Each number is 500 + 25 x the weight over its row's rms, rounded and kept within 0 to 999. Layers, rows and columns count from 0. Numbers have three digits each. The size before them is the row's rms in percent of the matrix's.

# layer 9 MLP up, 2560x640, rms 0.147, rows 2417-2494, columns 80-119
100:501519506517503515533493499487509517514497508507501504496532524470490493482485551533467498469466532503475488532502477497
096:539521462492505505517498513463457482541478473526546489509514510545512514491546497505515510533465569539498477494543478514
100:470447515502475475488534486454503474511494502492429532488476486490497553530489464502516526522446507529550506521467493460
105:514471524491527550478532458474485459501554551520463488484489461518525478486544513497494533494495467498482499522495412503
101:527454479487498488527508534501489506488502519511515493495496475528490470477495505490507478510489451496527519486537501480
098:495519535444492520528530496504473483489521497515510479504474478525477462510474478519471495485493545497522502492546560492
096:505521470499488490498521517522519492538503482492503503469488483499470495479497551491498447485478529502518499452487542510
105:525506508527470487524478509493492510512511452475491460486521490523476510464466499504507506541489515469533511516502524520
099:466507511438475532516520522521482491482514485497513529496497469513496502479501518491520510485528535513495490479509516484
104:524490458504517504506476498511478489523497483508486475527486528519511472503511496463501432499460482506565442443547487492
096:496529507473489479546540468489534501503534487508512522506495482505518499471481537509474518450475509519529503500558513530
097:486486491520475500523546536473516481493513529500522471470514511544482520513464507522474499549490525503486484454499513493
096:546517524481458489516538536477511543507487522514481522507465483490516483500486539528468512475488517529506456489463471541
098:575504528507510484504516494513476522453502493500470494551443550479516556495484475454463447552524442508517560505518511501
103:525510462477488504506541541462470518486524465469520465495469456499503494496518450510496495464518517479476464465509499559
100:520494493541514495499519493463529504508486480479492506497469480510543478470523535524564502466435503532529481498509507513
090:497515538471501503469520491485476538485505488500488489533525487510524495528512488495487479479478512530491519499496514536
099:502536530531472483519544482489490556469496499543493485512526431472493476534539492520515464514481480538485473554492511497
102:464529510502474484503478526489472469487487474531499491451475534513479553477497528521503482511458525468499475467468513514
102:439524482506487582535506525466526518542534549513452494490472481481503520498445487490500520519464464491483486527443584488
098:509499499469508501484509500445471448495495466546423520487486558515553522526524504471513506485527482504483507519509504458
096:444481536483465520504484528490468466540540507500457521478478507494487492511469487491507502514512489482524485525475509506
094:497523519486506518509498514495454488477481487463497479508482481478514485505507507506457476513527475488527511492512492502
095:494523526492564531519487484498525561468516506504528515515464517484524422501493537487477491521492519514540512471481538497
103:461531516492469501496551503503470476482523522499497496500480477487522473506469489468480510502470513475499532487501481518
108:542482493486447529480514473484486505492515511479519504512514502473512534538476499510531545546483494472507522505526499504
099:480503457488465544545524483463514512495507502521501531482526528479511491477489500502470537525519493497506503490522493485
096:514460483510508509500503520522478441468500477514475509474448527517506481466454468465510468504523500467500481523494516511
097:512538483500511520501508504540490485462472502529555492568454494477504515493507498519507505487495485500524479507479482485
102:499473505504471524509449504483513500515502526516514496480481439480509474485509496494441507484484517494494517522521488511
101:490504500488512536487537508498512465518475500479496574497469478511512490505512500472517477484483468488502495513499471478
101:476472484519548476478508509553508495493476516519480511497431553464481542517494489463479560487510503464507490444525480471
098:504504423518533435520452495508457496484498501538481515511526466518491521488504515526495537476492488522534499476494514507
100:471497542446522492507523530546496493490470492443514532483482493507511540497435501532481538450464545515502545497485494497
097:480480479522497505490497485452525545452516490469494499514480481499513489522478543508510496499515459499528512477485531495
094:502559531472447504502471511477544541508516539515551479478508501522499518448500493476445501529455448487492450548477516455
095:569512555512518450467529488495550472525486504523492443498505461489508486498547503485498442488514498495494481453494508556
102:527478519463468536484448520467496463517475509532514537510503536516491538486538502522491437510465478471458500459526509515
101:486553508499469509515487510507531532493470475504455450514548512519497518493516495506491490488461524499497488449496537529
100:533559518495523456486530529497487502505482496521447485496456553525521477524446522492487548460522518493450531507527508478
104:489496517477477580491542537496428510500447519480514507518511470484499495533503502495492480531505530514489471474465494530
107:545524500523475510519484477497450496487515472508521470515505490513549471522501502553517480488466480492476519514522514468
100:542535486539521511512523510526506468495518523509474501489497467504507470490496508486506538485509496535493490533484496489
092:459511484503518443492474507496477477460465514490527451525494498508504474469531481491494491522452475498529457491477483478
104:461478513492510513516524476488584505510535480492525528531520493498484529498526489464513534513521526535508445497479477536
100:523538495468510484498480509486519523535504517490513498493509511494497504535506539507518491466509491504523468486466476474
103:504521494507517484504452487523493503502498482519520476522496503484464487530489498551531514511507502500486483482520459479
102:516458477465520515490503528517509494534495515482524506538556481494523508543495515509507557496478478505521494491521470499
096:504528524487503499527509495538472443538532502461477524554503498535507520523486497461509522569496534484448461488538451475
104:481525568487526508464459496549498480468563493488511512448500476475495511530485507489490499501485476538557466550477491554
097:487516520513442496533503552463505490516501465486492521491521500483498524532422498514558482501455506503562507453502489495
104:524516495475480502530551459526497502452529516501483473503500505500537517514530539488473476499494459503546502533531519455
102:566500543535535501509545491535511517522495525466522512468495551515495510460516468442510523533538540479477446499503488523
097:509507506516513508515486477493505511501488493460485485468537499541478540507494480496548503564477519463548483515487508504
101:465521487488509488526511537484491512499490571497522507506483486499519469476517505534497513516477491525552477496496483511
101:494512525483487482493522467489499485500527449530497539488493497447518506524470502501536490500499501509521506493517488500
090:549497529503507493492499531502507492489500500502495503558493483497477532493519497514506486513478489460461525505500520489
099:534501479520485549494438505504529473465526492496469490504487494505475451527472501518556477491486456488496509490537500506
101:566499514480458535523502491515458494506511478541483469494516513489477527514475493494504538530504492487502487503490526513
100:534484487437518508523503521492482530503513482530473492447488494452457536477543468541513482541503503512492558502505502524
097:456553524521508517495497506457497504496524469502467513494512513489495545484503541522502514478497495478511508493479486506
097:487502532480533527486486515537517494537492494513491506512488528534510484471506430521499530545524462516507464474477508438
106:518520546505493528505508515495492529506483506528476481526483525525531516506501476495495456508487478489507519504529513508
095:463504532507540509492488494548474442508490501502492506484500532512496473476497556475517486486498507486489491539458470468
097:511489493487501455495512491523509513480477516462496506509461533495475538479553551511476553452486544492464503529499546507
103:518526465520501453498497479504484511543478536521467536485511466495467522516483483477532470502474490474454518507545507491
094:505528504530517534482465504532554496500508521502491476514547500487461495486537506546480514472536477521512512484493493505
099:528505517490501505474572467498475534526477507467497490539467525489505523491502492501479493474543459480474482483542476485
106:498445539468494494509470490515490447491494499519486517508516517546484479490455528511506540482479481548517490508548537452
101:490450520482509516501512529518533474504515528511467519473461490480505464438472516553516527490519500494469530499528458497
099:479464481474489497470526485486460491531470523494502515465462514459539475527495502470554533456517516471482529482492474515
113:543495532492524530490542480482506532463457511486513533504502491501511537493481526511447477519508498526501512504490424504
098:548498492522479514487498487489518508504497477508497543497449534443535511501509473491448514507547514484553542509516483509
112:475511501475486475509523489544508522530523464528517498492486506507488500474502521474524503470501488543503478518459456520
099:508499522471497551505534513510493568487469517477541536455460503479515506490497477531524517502465494558500517485463510489
095:528509570473471488483538516520499519481514526518487471473482482529483495499464446465465458510515458505551524521502520458
099:491454502489490514479526470511515522516512539497486502433530518484491508484516508525479506493527452483526493531527491492
108:475517425513514473485537540477486502530524541512510486539509502516457499511517545500526529510536458524502501479510495501
# layer 9 MLP down (transposed), 2560x640, rms 0.0394, rows 2417-2494, columns 80-119
100:495488492486530543494492514539491505490517537446549492506483491509492482485525495498471503493466465535515478556487500487
097:486527528524499498499528517526545469482477487495486493478528503465534503465486508521466505480511481547507508482502536488
102:482490468528506509531542499465492518477512481513485560566495483466534474534528483480503533484495540461527499522515507467
102:503530497503496540510490524516500536488473493460490493476456518489511460522505486486491491545532476507533548535438565562
102:501523544516493496520512513469506518469536500526505507518524523522455525493463480530490499482544466460497504550536534506
097:505488507465472491525475525492497505511526511474549505514491486525510498517471509480523493557471523496553479492494486459
099:479503490473503486547489508526500518522510501515499497492442497521492506501508497471487545513486553529514484513508489508
105:485559513519509507489497488481495505527511486500488478487449512485487499509473480505521536519504516529497509524464483467
095:486503464500483489450508493489534442541515520529498492518528459505506517508477479520509504466529521516497524516476467486
110:517487498507534512459504503496499472503484540493469508495452520487557494490525496489454474513537516515507494506506505471
097:505471503536580526471514456520544502460498487515462503478507510483522485537497493467490486505487514519490483518466471485
098:479506514475530542467521493449508497466499529476493516478512514488482489469520536516445558511521508549476505511468490479
099:497512460477485518492500497503462500513470487482522481495478478493517521495455526488511472491462487503491486521480453488
095:517473525479508514489490533485519480481525477544533495547493466496534473501469521454497453510524454516501583525554483492
102:516535514527489511507514476442500489501537478497518516490461480515508475461507468545468487513506524475499470473520499473
103:513510487486500485523525505563501496494542490534486478486497500514462508504464497478517470471550451513491455484511506513
095:544478486507489556529537497538530541487478487477488497482480532474504510526507466519521513522496483501516489504488464514
097:486478531504510506481473552529495478502515480488463527512506498443490505499492509486462538517546489520558524499519494471
105:495551506479482566500569515477459530485476526495550481543504455507493484464528479524485510522515444492492524540512523525
096:514520469482479500502470486502520531511493499477521489474508538461491497485484501490470520457467481507495480529525495507
099:530505529518499486476504480455489476511485516523522501497522501483492502505499513478511507494531469500501483499524472445
099:492500496513536482514521483539502501503506499514494518505512493496517520483495483495461476520477502485514522493521552472
097:533481522491504495555513518500491496519471504505532504445462470488520490516505486475461535522517507526492466506476491551
098:518476496471490494451459517517455505481502501514484513469497539531506518504526484539516497534488511480524473497488476510
103:502469492474506477476530492507502493504491532532509500524528493504499514494468497497477456490511508530538485527544498480
110:552545501497498540520482540489523513479497516491477519502501488468546519535464487457511506507460487502565501498468505574
103:520474514536505489508493504494487534530440502501531499533476489495514489510497495517490445495478482498509457534488514486
094:523523504472485524491511494495487520520454490521504510521489496483472491559502483504507453482548544493508441508495487538
098:505477479502481490486545514491501528548503513508490489513519496494499560538462491456501491533499485473527485488477490526
104:481518510505535500485496479459496536483497478517565485471459527456456455496492511490500509484534525491550528493523438532
103:516488492468486458500508496505514498510504513491528504495439508529458484470517453540486514505544553460517510535503533504
096:495485513516548490516509545505512480512513544508494496515505546463523497470489486505528507508512512515504520511489455476
103:460436516417522488504530525507490510466490480479526535513446470530485499487516473484511524512485541508451515510479493508
101:499509504493452500480522497575517520504477535461497454502543522452460484500523509513516458546486551446498536525469532507
095:468499536511489537479483488522454519457447470489488507504492499509495491479548497458487507535533504489522513483524499493
093:483493499562506485502505492515504490523492506508455521479488460481507504566514515520527541485545488529494499452536511479
090:501525470481469547517500478499533487496551531469461538516476514535492468521493525543482551472477502486491512545524471477
100:519515537523542491515509463472469456505516516505553472522520508468492454519505514487507445500507522453514481500462501518
099:477492480498469468521465464521502543530507498479473474519500501474524498459477499486515494479500485539507508465464483499
099:470515505463487541524476528496458478484504515508501523526492516477486497532504513517486488487463496502521516500536522481
103:520515522501535450506501493518486540502526480516490523453486479527479487510491458471496516473503488505533514512490521537
101:497504482474498436513445504524472493543494501467517534526471486551518479530518461508548466545503535484509459498499480502
097:493483502489484455539435498478529529520548478522507513528495475523493543490473471492483511463478508449469489519529519532
099:477467501480503517529509482459511495516491485465504493493499477500495448493482512509493545487490531534504517514496482479
101:518525498475528494509476494520475517518494552470518443500555516491534515458489497503530445489480561495491481461529513495
107:544491508479505520525486499475484537483493486492525476507532491494496491494561428471501469521485484474464455525516488518
097:527423510470480529491520504496472513511511476470483490546552481535523507497501522482534460484525526534494531507502463504
105:454490488500505509555518515506508495515493504527546515498512486468562466489489529503562508489479507513477484516478422528
105:488499484492434482503489485485496494470476450534536486477515511479530425540482474554517529491497536501510478532464529492
104:515456495508588494512508476510537470513491514462531507507506500507513493552501522534481460523501469540489489531507497521
104:479502526481495541509538471509511512513521498473524455499526501505502483481520489504479547488458517479500536484497514528
099:469522489491535469501462481455505501479469535513499480478490492527490480435512479501513480496527475483491517502498546487
107:495533489487514476517509501457495519543505495522475483455524515498522530508522519462502483483536488485505473491530502494
089:478494535491507556490513566472517499535491534526542487504519469546507515473471526507496502488513541537465524493548495508
097:502487536525505499462470480521505484482473461498522482459497509488444515559522475504471479542516511499501515539483503516
105:505533531502515537492451499505548467511510498466498516487518488522538511551484556536482524508524509507503511519519493479
091:502519474461463549513525457486494528499483513509457565509473556525518490486473534453496531514485509497520466485475526484
097:463501461512484522496543488516461473476509525553497519546507475454512524479500490520477515505466448444500435513490493496
097:515512536491529515515493454474514500478528490492496493495499494512535457528472509473472443459478516487475505546469503499
091:556484504502520515509471448501453520457515494504483529466482478456470534499541485515513480522482489530516505473487538464
092:520482514521540528469479495510518493504476508490483447484471494479541515541475504475458479502481493526457497473528453501
097:493500525461490494558479484487517508495489509556483496497489527563471499496492508507451489500513536506514508495502498488
104:521491541525488466501502482526529495535483543484495475534511523528495493498472465495493476519500498530499515537498527483
090:495473503488488487506501519493466513475499479518493528496477486482506456481479513501475524496486483539538504470520536493
094:536536479525497480506485522495476508488509481509504493484483546527515489510499514514455456505499481527531501512492450487
100:483524490458508522495500479495443447485537491492477515555544494508532525536521514463471484449527468452535499439504516501
096:522471513499498510516446486523514491492479521495511516524482492479490478482515530532474497481495525500480493456431538493
095:470477507483496505530513515538495502508425520491521534509488494549473468476516492509531506503525487497476500519507506486
104:473520474493555467512514479489488513460494541509543553491490494569476473471507527513469511500485556526486501515518476461
099:517505431559522491511516458497481469518517479522522529519545500491513529538480509483505480483483507507534472493511510448
098:473474511466496527455492439438495496502491498517500471511531470517481520514514528485481482544473490540527468467512510497
112:504492449543461502518473513500487468532573510553483480497488492500508473498480494505532530488485483491484504479526535506
096:549479529487484504508510545512491496476536506532524533486522438478483489502469527509500514514472511481513513466478509457
116:495477462503493479465540489506500475517520483482530500505516479514453483482483539506472479490497563517512480529517481515
097:519520482496477508457510489521526492480528509524502459530458492472490442502483507500537512508423499480508493471520540498
098:528542477509517489522564539522459537503521503499460509537549509463565536489531531495473499481523514488484498482476494467
092:477501472510542512531534534502500515522534485490461498489539458515512489495494491523524532478523463494450489497478507493
111:483469471517479457516525506515496526476508507492475528529464496476476512498547542489515515530525520454491471521463516514